Part of a small language model's weights.
Size: 9 layers, width 128, 4 heads of 32, MLP 512 tanh GELU, vocabulary 525, 1.9M parameters.
Architecture: learned positions, biases, tied embeddings.
Training: a variant of SOAP for these matrices, 99M tokens, 3028 steps.
Each number is 200 + 30 x the weight over its row's rms, rounded and kept within 0 to 999. Layers, rows and columns count from 0. The size before them is the row's rms in percent of the matrix's.

# down: layer 2 MLP down (transposed), 512x128, rms 0.174, rows 450-462, columns 0-127
# up: layer 2 MLP up, 512x128, rms 0.182, rows 451-462, columns 0-127
down450,103,206,164,165,171,226,143,232,216,193,213,199,157,185,266,221,191,169,213,235,209,164,190,157,174,208,207,165,213,224,235,192,264,231,246,203,178,180,219,187,152,182,202,211,232,206,198,207,155,208,130,216,188,172,194,228,212,218,218,191,127,220,140,169,254,206,229,224,180,209,220,201,220,214,163,170,236,180,215,163,156,234,188,239,257,174,236,214,178,215,204,159,181,209,188,183,248,199,223,204,177,213,242,193,192,250,222,208,195,165,221,248,181,156,223,191,247,179,209,298,166,214,183,172,207,241,180,184,201
up451,093,207,182,171,219,190,148,191,236,185,174,231,186,220,234,148,192,208,150,264,199,201,170,276,199,158,228,201,185,225,185,132,232,200,215,195,225,168,224,233,272,200,189,230,201,265,210,193,184,182,198,192,167,178,246,210,166,179,185,238,205,167,189,147,168,145,225,195,220,195,199,177,196,196,173,191,272,207,207,145,176,230,187,215,210,161,196,201,202,207,299,239,228,242,172,226,214,206,169,221,202,194,204,179,138,226,213,196,213,215,148,200,205,256,168,189,215,170,201,193,197,195,224,196,203,167,165,151,209
down451,092,150,257,229,199,251,245,262,173,201,198,194,176,186,193,208,190,234,161,195,223,189,187,168,204,198,272,210,174,200,188,231,209,208,165,153,171,226,185,224,238,203,192,205,182,167,241,200,228,218,221,192,237,245,176,161,278,215,208,226,223,177,217,212,183,263,205,173,221,201,225,194,192,191,171,173,200,253,150,239,187,221,190,148,235,169,206,239,175,174,177,133,233,214,248,223,203,165,217,170,250,227,176,200,223,195,232,226,251,204,190,190,224,213,249,234,205,216,183,210,239,196,280,194,193,217,249,214,237
up452,103,233,250,227,202,162,170,221,210,219,204,228,239,187,182,201,196,195,256,221,179,192,220,295,230,210,184,231,203,168,254,216,184,192,193,192,259,214,211,200,148,162,231,198,176,166,166,215,142,178,201,194,109,208,220,190,219,225,161,227,158,228,160,203,210,268,187,202,246,229,185,246,189,232,201,195,199,152,236,217,201,197,230,213,210,218,213,218,216,223,258,149,203,179,221,247,179,237,198,270,204,203,221,216,177,267,181,195,205,172,183,193,235,156,174,171,192,227,250,186,195,199,191,164,208,219,189,171,207
down452,103,212,210,239,198,263,192,183,188,237,258,133,162,174,155,181,190,211,226,193,224,207,135,215,289,214,224,248,182,189,242,226,202,221,221,208,254,179,212,162,182,232,195,164,196,231,159,169,145,167,182,134,224,187,195,257,180,217,209,185,223,201,200,186,179,185,196,221,205,194,209,220,194,159,196,252,211,234,214,140,204,193,266,243,226,150,174,212,221,192,235,228,166,206,186,158,177,182,253,183,169,213,149,165,184,188,230,186,227,183,202,233,224,209,197,179,173,180,178,191,211,249,227,219,205,182,240,205,184
up453,103,240,241,236,219,190,188,220,250,143,236,196,199,176,200,223,180,216,171,211,178,212,224,189,178,244,182,232,240,188,154,185,158,195,192,244,213,253,182,138,184,183,249,142,175,235,199,228,225,192,220,252,201,199,201,163,235,207,148,196,213,136,198,252,227,176,231,161,202,232,153,192,183,166,269,237,216,243,174,185,209,141,177,175,191,185,199,198,229,207,194,142,155,185,247,199,224,153,214,209,193,178,212,224,185,246,212,198,198,193,225,226,205,246,217,206,177,229,185,253,136,216,151,211,233,200,202,192,207
down453,095,235,202,183,209,217,228,197,193,223,131,195,170,177,201,229,221,225,183,256,190,199,265,175,180,211,230,174,235,143,201,177,208,214,203,216,257,178,145,151,238,180,183,220,190,237,197,121,177,175,136,228,212,186,188,203,235,242,227,209,199,188,213,220,242,180,205,208,202,164,185,190,197,262,157,190,249,256,249,226,232,176,182,206,201,199,176,192,149,146,164,234,229,227,203,167,173,181,209,171,234,243,194,181,230,188,176,215,203,171,219,183,241,200,237,132,237,190,219,229,181,190,194,221,251,187,184,180,152
up454,099,143,156,202,201,179,194,202,197,184,205,171,234,168,187,198,165,199,209,195,223,179,153,185,135,234,240,182,218,143,220,172,228,153,149,185,202,229,200,247,209,175,160,189,181,190,171,197,202,172,236,204,250,148,272,235,217,230,179,180,172,178,189,184,184,208,200,269,177,213,167,181,200,178,198,209,194,272,207,238,201,209,222,256,185,181,194,213,179,195,157,202,231,178,164,150,217,267,161,152,203,231,199,165,180,221,241,205,179,166,235,190,220,154,234,199,189,256,193,219,184,178,207,254,171,230,235,151,199
down454,093,219,170,241,229,202,240,216,212,208,214,165,203,257,178,197,217,173,218,196,151,183,234,210,221,269,140,246,173,179,161,207,154,251,231,225,179,206,166,208,195,202,235,182,249,146,199,189,214,193,174,190,220,213,124,197,183,232,174,197,198,209,201,174,187,232,184,193,206,169,245,190,226,179,186,213,184,196,214,219,198,171,248,182,229,173,189,140,210,203,241,210,168,148,173,224,137,146,197,212,207,242,243,269,188,228,223,200,216,238,115,251,165,182,201,201,204,208,198,174,155,218,213,197,162,200,247,218,218
up455,092,115,203,219,216,193,217,140,211,176,221,222,258,231,186,224,217,226,238,206,201,215,162,220,170,128,226,145,219,161,214,216,183,165,182,210,188,212,209,225,165,191,221,256,194,230,193,157,148,263,237,194,172,206,229,147,222,207,190,233,204,182,217,175,243,154,248,192,171,205,227,177,153,174,122,189,221,197,185,167,186,159,212,188,189,161,174,198,259,236,247,201,159,213,204,200,179,206,214,222,179,210,229,206,190,175,238,233,199,182,225,189,242,252,194,191,158,186,214,212,157,176,225,232,144,216,204,196,211
down455,088,179,205,257,203,229,215,241,234,214,174,146,190,168,203,158,256,196,177,202,265,223,240,180,186,204,214,203,246,229,179,182,195,234,216,223,198,158,209,176,191,197,209,206,199,220,194,226,274,184,196,224,155,244,188,159,158,203,148,232,198,196,191,175,191,199,194,225,209,144,233,197,204,223,206,199,189,204,181,259,287,183,181,159,177,243,211,251,185,216,231,253,186,184,204,177,200,228,171,253,198,252,168,244,212,200,146,138,241,193,220,201,195,184,171,233,263,218,228,175,220,184,243,226,183,230,209,201,228
up456,100,255,196,246,192,173,211,168,180,214,260,204,188,152,198,147,212,198,251,188,196,221,150,214,189,208,224,224,245,251,212,173,174,202,224,99,213,221,222,163,192,214,195,199,213,196,246,174,221,204,243,198,145,165,167,208,203,217,211,174,178,223,211,206,193,219,155,239,225,180,220,188,225,209,249,153,185,179,193,207,244,177,221,152,252,237,192,174,161,218,190,250,210,131,201,202,228,211,240,217,193,227,212,186,228,209,146,167,201,186,228,210,171,261,194,196,205,193,266,206,238,238,190,157,218,203,225,167,156
down456,104,204,202,211,213,210,159,210,218,156,235,209,182,209,249,145,209,200,202,211,201,224,163,178,259,212,230,176,260,140,191,181,252,156,209,186,207,211,203,218,203,232,133,202,211,211,180,213,214,208,245,208,232,214,207,208,266,211,180,164,222,192,227,209,167,272,159,217,233,200,224,157,180,210,238,158,222,165,253,141,242,188,191,235,187,196,258,267,194,203,218,195,192,179,231,182,235,224,171,156,212,180,189,224,140,194,243,223,200,211,272,150,218,219,199,189,196,248,183,175,183,218,248,216,167,190,191,188,202
up457,103,162,217,166,180,192,263,188,196,166,208,186,177,189,245,186,273,214,191,148,206,219,200,214,225,202,183,244,187,185,175,179,216,190,175,165,203,258,183,233,178,217,222,207,216,194,232,160,181,256,124,215,211,219,186,225,183,207,217,225,201,160,174,201,240,202,220,223,202,178,207,189,213,191,145,225,143,212,219,201,263,215,196,146,164,259,186,178,179,180,204,224,192,163,207,273,150,232,194,208,121,199,209,188,196,141,238,231,249,203,235,162,206,186,195,225,231,185,201,213,236,234,166,204,171,211,248,231,242
down457,100,241,222,135,146,250,185,225,159,190,234,197,208,182,188,217,205,174,222,211,169,187,200,149,199,235,173,197,241,253,178,195,207,152,141,169,197,180,268,206,233,229,245,176,210,170,224,224,168,205,186,220,185,230,175,192,218,254,196,144,248,185,226,211,134,201,236,188,210,232,167,231,226,224,181,194,212,222,201,208,205,241,230,207,216,168,262,193,215,245,219,192,173,186,171,197,213,215,204,196,208,189,250,202,227,184,136,161,237,265,194,264,167,200,201,221,213,239,249,202,210,174,173,262,206,200,177,203,222
up458,102,204,184,171,140,273,198,218,215,209,217,204,186,219,225,215,208,155,182,205,222,208,197,206,199,243,205,205,189,182,216,202,169,196,203,198,192,222,152,208,208,180,247,220,233,189,206,250,167,212,215,199,189,143,123,194,284,238,166,202,210,209,219,192,184,191,186,205,207,204,204,208,214,173,165,184,157,227,239,168,221,215,209,175,143,186,155,183,183,194,234,188,202,260,212,171,268,288,194,178,157,176,248,258,181,250,165,281,186,208,170,204,167,205,193,189,203,160,193,215,220,188,232,188,194,252,169,226,240
down458,102,235,254,189,230,156,191,173,218,236,211,158,210,179,215,218,208,189,195,232,215,191,203,150,253,238,205,193,156,189,206,260,225,171,206,203,254,224,201,182,203,177,191,258,210,200,193,223,121,200,200,216,201,236,226,171,202,194,186,204,193,221,226,137,210,140,194,202,205,144,186,221,150,239,204,203,209,177,188,154,200,213,207,205,201,181,177,196,216,160,238,214,212,195,178,181,94,199,195,223,191,262,187,175,206,159,204,210,234,277,185,169,243,147,152,145,225,178,149,188,183,215,232,180,207,198,208,208,227
up459,098,178,223,191,175,198,148,208,141,225,227,145,179,200,203,182,197,185,222,197,218,229,183,171,187,238,153,226,192,210,215,258,163,210,202,188,215,208,211,186,225,194,164,207,226,238,176,173,208,221,148,163,171,232,203,211,201,238,221,164,243,174,192,227,196,208,191,227,255,220,268,254,191,213,230,239,186,209,229,181,229,180,247,221,234,215,172,219,264,249,201,159,214,238,249,172,199,227,174,216,155,133,257,192,223,192,206,218,226,227,207,191,148,194,200,246,222,261,164,210,240,193,222,221,207,178,216,154,268
down459,093,204,136,241,251,168,175,224,232,220,222,185,169,218,169,191,225,196,180,180,191,197,177,159,164,207,204,199,150,205,188,184,262,211,210,224,245,183,195,223,166,223,151,263,229,179,203,215,202,151,164,285,173,197,193,218,202,215,203,191,214,228,166,148,181,214,219,149,199,197,180,184,206,205,200,228,228,198,250,237,192,181,221,213,177,193,251,217,130,185,170,176,235,243,184,219,208,157,207,215,236,226,213,142,223,206,172,256,184,134,194,192,159,180,164,222,242,228,200,156,238,177,207,176,147,236,164,186,215
up460,101,210,145,172,159,209,198,230,201,151,185,216,137,186,197,221,232,240,202,211,173,162,215,245,106,197,201,192,185,223,183,214,246,221,197,193,137,174,175,205,214,165,176,200,213,212,208,181,228,210,190,218,184,193,267,224,253,202,253,167,212,199,189,223,189,213,218,173,198,228,185,175,205,193,243,239,221,127,207,228,149,211,227,197,248,189,236,190,152,174,205,208,271,182,163,168,218,226,193,154,154,189,157,217,212,211,206,180,220,205,200,185,217,253,250,210,235,190,203,201,268,211,219,146,207,198,141,186,198
down460,105,233,196,168,204,238,281,130,202,186,239,208,189,181,175,160,183,169,190,207,188,172,212,173,193,170,239,207,239,141,176,114,162,174,219,203,174,215,196,204,220,178,171,217,212,224,218,191,201,232,172,196,189,168,193,194,209,166,150,193,183,239,222,212,193,182,190,222,189,162,213,216,190,250,182,145,161,187,196,204,162,213,225,171,187,203,205,180,188,181,216,175,217,207,185,292,233,203,200,163,208,186,231,216,168,209,284,189,197,161,180,162,191,174,225,156,109,224,219,256,186,199,187,203,213,162,223,161,233
up461,092,160,220,192,171,163,208,167,205,162,185,177,212,198,148,135,164,220,212,206,140,149,173,233,133,194,195,235,238,175,160,194,156,201,233,187,265,244,190,149,196,234,209,234,177,158,209,199,218,170,220,220,216,199,209,202,236,208,188,193,186,182,239,211,155,211,191,189,149,267,181,153,226,237,226,233,158,221,194,262,179,168,183,176,238,195,184,202,215,241,204,218,223,169,212,287,170,224,204,175,167,189,211,198,260,186,205,215,238,241,150,152,202,191,207,185,240,173,205,191,193,182,178,200,173,198,173,176,201
down461,109,234,234,258,201,184,153,245,180,208,183,265,215,188,161,194,184,136,151,176,226,186,220,200,203,176,215,184,178,232,219,245,191,188,221,172,229,210,200,218,168,142,236,163,211,247,184,161,226,192,220,159,185,188,217,198,216,223,207,237,185,166,258,201,243,238,140,210,212,177,228,236,203,175,172,171,202,214,208,147,200,212,253,169,203,201,211,189,217,221,198,200,182,185,198,160,192,165,217,244,279,205,157,190,230,240,193,191,244,229,153,219,156,154,207,154,149,224,174,208,173,192,226,215,229,269,193,213,222
up462,097,154,189,144,188,189,205,202,219,175,135,166,141,246,221,159,194,221,183,231,203,216,172,197,220,237,250,213,196,180,195,195,209,246,202,223,186,158,155,193,219,192,165,224,212,266,217,145,172,152,191,183,264,162,193,214,198,217,235,211,224,171,188,207,209,217,227,213,196,203,257,224,166,173,177,245,181,167,169,225,196,205,165,151,146,190,149,167,281,178,242,224,202,209,190,212,191,151,216,180,205,190,200,262,217,171,254,233,205,195,166,191,172,214,190,207,158,228,197,235,216,184,167,165,179,163,246,190,219
down462,102,226,193,223,150,214,214,198,206,236,197,185,161,231,207,200,153,184,201,239,210,171,215,193,262,192,177,128,181,200,207,218,194,258,222,154,213,196,174,199,183,200,212,196,208,192,174,240,183,195,201,169,134,222,239,152,197,186,192,132,162,170,222,156,218,229,205,215,159,235,172,243,184,174,180,169,237,173,172,168,206,184,206,192,183,220,222,198,259,172,211,180,168,160,241,188,246,212,230,169,189,210,190,185,166,174,219,176,182,259,148,212,168,225,160,173,174,184,200,246,171,202,258,222,137,138,260,227,208